From a checkpoint of a small transformer trained on Wikipedia.
Size: 14 layers, width 320, 5 heads of 64 (1 for keys and values), MLP 1280 GELU, 22.6M parameters.
Each number is 128 + 32 x the weight over its row's rms, rounded and kept within 0 to 255. Layers, rows and columns count from 0. The size above them is the row's rms in percent of the matrix's.

# layer 7 MLP down (transposed), 1280x320, rms 0.106, rows 853-872, columns 160-239
size [ 93 109  97 101  98  93 100 104  97  88  98  93 101  99  96 102 108 114 101  90]
[[ 91 152 138  98 180 137 127 160 210 117 203  62 143 112 113 116 141 123 117 101 110 130  96  88  89 146 163  81 157 111 125 183 154 177 150  86  83 126 175 115 171 123 114 149 142  41 108  95 141  83 120 152 102 130  76 116 196 146  86  70  74 144 104 123 123 141 104 125 163 116 131  99  44 163 119 135  80 102 140 173]
 [125  28 132  66 151 131 151 173 175 152 149 102 129 162 105 143 140  76 170 166 144 144 139 135 102 128 132 118 168  53 120 122 164 193 131  89 152 162 122 117 156 107 119 143 128 132 145  96  71 107 123 135 160 150  56  95 132 159  99 185 129 113 159 101 163 194  96 124  43 139 122  84 149 100  78 174 136 117 133  93]
 [133 189 188 118 116 149 167 111 134 114  94 156  91 161 143 137 115 122  95 123  94 109 130 145 175  66  66 159 145 125  86 126 170 118 170 125 140 167 123 212 101 162 117 175 126 142  95 128 138  70 120 152 131 186 157 117  86 141 125 142 163 119  68 114 160 140 134 190 118 182 120 102  86  87 173  83 150 105 106 110]
 [128 112 128  82  76  67 114 145 167 109 124 117 191 195 128  80 131 121 170 102  98 138  94 152 109 183 152  76 142 123 144 134 151  87 145  57 130 154 141 129 160  76 120 191  76  90 101  96  97 146 132 137 113 191 130 130 127 120 148 122 101 138 134 126 123 104  52 154 165 111  90 146 104  92 107 128  71 118 137 166]
 [125  88 138 113 187 155  60 112  99 164 126  78 113 161 139 200 130 127 140  99 103  50 168 110  87 147 166  47 142 137 113  70 190 165 174  69 111 122 155 133 136 160  87 102 139 120 130 160  78  82 138 152  84 121 200 117 154 154 122  88 152 173 143 129 124 112  96 103  75  79 133 125 138 171  58  88 107 157 108 137]
 [ 95 181  79 150  98 108  81  86 150  49 105 176 145  84  98 129 157 131  60 169 113 113 152 116 167 159 129 158 159 122 144 121 140 157 118  70  83 161 155 183 113 137  53 118 165 111 141 107 149  70 119 113 106 131  89 122 131 170 136 161  99  89 136 126 108 130  98 164 134 150 176 146 101  92 152 105 167 112  75 103]
 [173 130 186 117 104 134 110 117  96 155 119  80  86 117  75 137 133 123 133 172 165 155 107 177 142 152 143  93  95 167 167 115 155 117 112 141 128 126 135 117 116 101 155 156 111 201 140 114 100 123 183  79  83 188 172 130 151 103 133 120 100 108 124 152  92 121 118 138  86 169 101 110  87  98  86 107 114 201 124 122]
 [116 127 138 146  31 123 139 111 135 184 151 123 114 124  88 162 109 166 130 112 140 133 160 109  83 145 115 191 174  46 170 115 165 161  69 207 132 188  80  86 145 190 133 143 119 104  70 138 161 141 203 116 150 108 143 141 119 142  64 158 120 179 162 106 109 132 170 119 136 133 170 155 108 143 125  88 163 115 113 125]
 [142 105  89  98 109  57 152 145 108  72 164 122 140 185 119  56 121 168 132 142 166  94  96 156 118 173 133 109 108 156 160 118 138 132 141 134 219  93 132 191 127 142 110 156  81 134 143 157 120 129 176 154 105 115 164 126 171 147  85 103 139 150 147 133  89 146 125 121 174 160 136 173 121 182 101 193 109 108 125  80]
 [ 90  76 110 138 142 134 176 139 115 109 152 105 148 112 146 163 142  75 125 117 118 148 117 122 135 140  80 122 171 122 111 106 216  71 132 192 139 134 135 106 130  58 105 134 130 131  60  97 113 155 162 102  83 155 132 152 113 116 116 107 172 164  61 117 135  71 116 115 144  93 144 152 116 106 172 122 122 173 154 144]
 [134 124 123 127  84 166 110 101  95 104 135  77 255 106 126 143 119 145 188 118  92 120  45 119 192 115  70 115 122 149 125  63 129 148 127 143 143  89  87  95 110 123 141 131  76 162 128 102 133 142 153 151  85 144 179 118 188  83 120 120  91 143 172 141 153 185 137 163  98 179 122 139 116  31 148 101  97  85 135 146]
 [100 155  88 124 101 101 178  86 176 131 118  63 144 111 132 182 152  97 113 142 162 152 122  88 159 121 133 152 164  93 152 171 107 144 145 140 163 153 173 107 215 151 171 114 126  76  84 128 162 129 138  93 220 116 144 180 166 128 118 157 180 119 177 121  93 110 126 123 177 127 150 157  75 125 134 142 149 127  97 164]
 [ 90 111 167 130 142 115  59 149 162  92 180  94 107  93  81  77 141 115 110 165 181 119 123 133  84 152 114  99 140 122 113 109 107 169  97 152 108 169 138 161 175 138 104 137 154 122 118 109 121 157 147  68 124 116  98 133 178 171 145 134 105 178 136 138 221 109 135 125  91 146 132 161  90 103 118 175 118 128  91 133]
 [129 125 220 172 176 135 104 118 133 132 125 139 102  67 144 115 172 108  69 153 138 125 136 135 100 126 146 144 116 123 141  93 141 119 151  88 158 188 167 134  85 129 128 131 122 149 145 123 127  78 125 147 102 159 101  90 174  85 122 133 121 144 138 157 111 110 134 143 141 172 146 108 107 139 156  99 148 117 152  53]
 [150 122 135 125 141 166 121 172 111  72 123 114  49 133 156  90  78 151 122 106  99 127 145 150 117 111 125 146 169 158  80 125 147 138 105 138 137 113 119 126 129 155 119 131 181  95 136  86 111 134 135 119 137 182 176 145  96 117 139 156 120 133  99 108 187  64 156  72 138 148 137 123 176 149  90 138 123  99 140 105]
 [106  93 117 178 101 111  78 121  74  81 162 110 194 103 181 113  99 139 110 149 144 124 117 120 117 155 194 169 104 137 143 111 101 137  97 179 160 157 162 112 128 108 124 164 130 147 147 134 159  90 134 145 170 160 110 134 116 157 110 154 140  75 175 198 193  91 133 129  81 115  87 159 146 196 119  90 136 123  57  72]
 [185 113 125  74  98 136 130 140 102 135 121  95 100 135 159  87 136 167 129 144 126 128 165 103  89  83 161 150 126 129 157  85 169 133 115 130 145 145 124 178 151  50 136 148 139 138 145 140  87 137 122 183 155 110 128 115 208 122 133 162 111 138  69 177 147 122 103 122 125 165 114 124 151 100 145  73 138  89  94 127]
 [ 91 180 155  90 130 155 122 148 157 119 138 137 147 121 122 107 132 135 128 125  44 199  62 124 159 106  88 149 100 126 114  80 130 117 129  92 120 119 135 104 140 129 122 120 141 141 138 110 135 199 130 134 130 203  49 146  63 136 114 142  91  90 129 148 141 141  70 205 135 140 108  79 158 136 142 122 151  88 108 144]
 [187  91 118 146 115 136 131 127 149 128 136  82 180  91 164 150 167 150 154  75 143 173 158 147 129 192 122 137  84  87 137 121 162  65  88 143 136 102 169 102 139 178 117 102 114 106 112 123 128 138  91 134 137 101 165  60 164 167 156 105 127  85 124 135 124 145 142 131 109 111 124 113 148 152 121  73 130 108 150 152]
 [139  88 172 180  85 133 104 114  75 133  97 158  66 143 102 118 162 120 172 171  96 112  60 127 112  77 150 195 109 205 120 116 109 119 185 126 176 138 124 138 160 137 120 114 150 140 135 192 138 123 154 146 127  68 142 131  95 150 121 105 121  87 108 125 172 143 133 175  98 158 141 125 138 106 114 165  71 106 108 166]]
# layer 7 MLP up, 1280x320, rms 0.111, rows 854-873, columns 160-239
size [105  94  96  98 100  99 110 101  93 104  93 104  99 107  98 116 100 101  91 103]
[[136 146 191 107 122 144 165 120  93 152 123 189 143 161 123  89 177  82 131  82 142 147 154 126 149 124  71 147 111 153  97  93  91 118 145 146 134 140 134 106 144  54 134 126  67  94 164 100  97 121 100 137  70 152 115 131 186 118 159  93  77 155 104 101  88 126  79  50 115 115 177 120  70 110 119 158 136 111  98 135]
 [154 152  82 166 127 124 104  60 159  87 122 152 169 141 118 104  90 240 145 134  73 110 154  63 131 110 160 109 151 100 106  91 150 195 128 130 137  89 145  63 138 122 133 113 166 103 155 209 127 181 163 122 118 100 127 154 162 132 126 101 129  97 165 115 118 156  88  76 103 132 162 121 104  92 169 109 156 136  92 118]
 [ 77 135 137 150 117 130 115  72 135 115 127 101 101 100 163 156 112  59 121 134 146 164  72 192 101 125 138 122 112 118 134 117 143  48 102 124 119 221  92 100  78 152 147 136 141 133  49 148 185 101  74 105 144 119 108 101 166 184 186 105 104 125 185 139 144 173 104 192  79 138 101 186 114 183  53 100 129 130 162 129]
 [126 159 123 141 137 140 109 187  85 135 152 131 110 126 147 100 126 146 153 149 125 106 117 142 119 139 144 130 101 154  96 141 107 154 202 124 179 166 134  90 117  90 137  74 112 153 147  98 180 151 181 130 122 117 104 168  71 161 137  87 118 174 167 147 156 185 141 104 138  71 131 113 123  77  85  61 174  94 130 205]
 [130  66 120 139  99 123 115 124 106 197 126  80 154 131 131 135 127 161 154  68 148 122 162 134 135 162  82 122 104 114 126 140 147 143  63 125 116 145 146 131 113 192 167  98 102 103  85  85 107  95  52 176 142 142 155 168 126 138 130 189 175  98 160 161 109 108 140 142  77  77 147 130 127 175 116  29  77 150 124 157]
 [126 154 193 106  99 212 140 107  95 144  85 110 175 140  99  82  40  99 147 176 143 160 115 105 130 140 177 185 123  88 140 124  84 134 105 105 119  79 118 113 109 120 119  87  82 116  44 148 177 115 141 105 158 128 123  99 129 152 133 118 136 201 154 123  97 110 161  71  97  90  87 156  82 157  82 127  96 139  98 125]
 [108 148 208 116 141 167 144 145 112 142 157 112 151 147 161  68 113 195 187  95 175 114  92 196 149 123 124 163 154  78 147 120 173 160 132 162 115 165 112  97  70 163 132 101  73 153  75 105 160 183 209  98 147 121  89 164 132 165  43 209 102 143 132 123 112 133 141 113 119 176 172 143 115 111 140 107 102 134  87 132]
 [ 98 115 137 129 142 152  97  89 123 165 143 114 130  84 151 163 106 125 128 106 133 152 162 219 114  77 103 148 174 102 121  54 144 142 158 114  93 140 119 112 105 152 119 118 126 122 141 172  91 118 169 157 120 101  97  59 122 165 121  84 145  92 147 168 120 121  90 141 104 128  86 142  90 101 138 159  75 167 118 113]
 [176 109 174 112 121  84  92 136 125 121 100 126 164 115 129 152  89 147 119 125 203 123 138 140 121 139 129  90 137  86 128 131 117 123 128 127 146 174 159 157 144 194 133 141 145 113 116 157 145 200  43 135 146 142 145 119 122 139 119 158 120 107 130  83 115 227 176 166 134 124 110  95 181 137  85 104 105 156 176 150]
 [102 127 162 137 101 113 126 107 150 141 127 106 129 100 117 139 139 160 125 129 157  72 158 122 144 122 106 158 135 108 133 152  99  78 127 155 124 143 138 156 165 125  59  48 122 211  97  90 144 112 128 135 160 162 133 141  83 111 140 103 124  97  91 139 142 189 114 170 146 181 116 149 122 114 160  88 139 157  80 150]
 [106  79 113 108  74  77 143 153 105 131 167 170 157  95 103 133 129 150 117 101  94 155 126 135 144 105 123 132 128 129 147 124 142  88 161 101 106 153 112 201 187 110 107 135 171 162  82 122 178 117 143 166   0 165 159  87 141 105 146 151  43  99 128 169 136 157 110 121 134 128 126 151 102 151 162  64 151 180 138 104]
 [145 160 130 154 151  44 109 104 145 143  87  91  85  87 168 149 116 125 100 143 142 196 139 140 138 130 162 108 157 137 164 124 170 106 134  88 111 182  86 181 136 150 104 157  66 166  62 175 149  49 123 140 140 113 110 142  50 221 131  43 133 116 106 147 194 117 147 105 158 190 139 158 117 147 107  84  95 138 111 127]
 [109 127 165 144  70 135 165 123  95 134 114 142 104 123 144 123 157 109 142 186 119 107  45 126  97 159  92 119 183 128 149 141 126 129 108 143 101 125  98 118  71 104  90 135  87 114 133 105 118 155 180 162 122 213 169 182 126 133 142  59 148 178 141 123 141  99 101 138 146 131 132 115 129 174 129  91  84 112  85 124]
 [106 125 153 153  94 116 103 137 139  93 145 115  88  96 166 170  84 111 144 152 131 127 145 134 108 136 155  79 180 111 169 157 189 133 155 145 212 136  83 160 104  81 179 105  73  90 168 168 120 133  73 211 135 118 122 141 159 186 113 129 120 139 117 153 109 132 128 138 133 113 106 150 122 102 186 190 143 125 119 185]
 [102 156 149 117 106 122 157 170 104 163 115 142  84 118 141 167 201 168 112  98 127  92 121 104 136 128 197 100 155  91 151 129  80 111 102 137 104  78 105 146 114  72 109  72 123 114  85 135 169  90 164 139  81 113 161 173  79 101 127  58 162  94 112 132 123 126 113 136 154  63  89 147 112 104 137 166 166 136  92  98]
 [ 67 128 143 102 116 146 106 134 150 130  90 112 103  95 123 154 131  97 131 149 121 146 153 171 108 132 102 135  99 140 112 131 140  81 146 163  84 157 135 150 136 145 125 138  86  65 169  72  91 115  93 132 131 185 128 106 117 136 119 115 126 144 110 107 120 116 116 134  71 141 182 148 111 119 144 129 128  77 130 187]
 [120 147 162 177 121  87 156 124  81 146 105 138 138 149 162 109 129 123 100 133 126 167  82 140 117  98 131 153 118 117 133 127  72 129 114 138 170 137 169  90  81  97 130 134 155 135 151  79 118 171 162 125 125  97  61 175 161 131 132 115 102 192 128 127 145 110 131 102 142 116  72 160 131 139 109 143 183 165 120 126]
 [117 105  94 149 168 103  97 131 102 124 154 126 158 157 115 158 144 154  99 122 127 127 154 102 151 168  58  74  71  75  45 144 173 125 116 149  93 134 162 137 142 146 136 118 109 126 119 111 105  96 104 112  91 123 126 159 177 139 149 177 184 138 121 157  86 110 107  99  64 137 144 165 106 147 142 134 238 151 164 140]
 [202 109 133 138  97 164 135 157 104 112 114 118  72 133 138 155 138 147 103 123 153  93 157  81 135 106 128 102 144  97 128 140 148 159 136 126 193 118  88 143 106  50 113 138 111 104 142 162 163  99  90 113 140 150 157 105 122 114  96 153 169 144 137 198 117  88 109 127 118 110 176 158 109 139  92  56 177 130 135 102]
 [126 133 126  91  71 113 144 136 137 101  65 125 132 119 147  90 116 138 108  99 107 142 123 117 182 132 132  78 128 122 134 136 202 211 166  76 117  82 148 165  95  35  91 120  90 149 146  88 151 142  81 126 151  96 125 145 168  52  85 119 123 112  94  78 160 143 152 160 117 160 108 177 177 128 156 138 113 157 108 138]]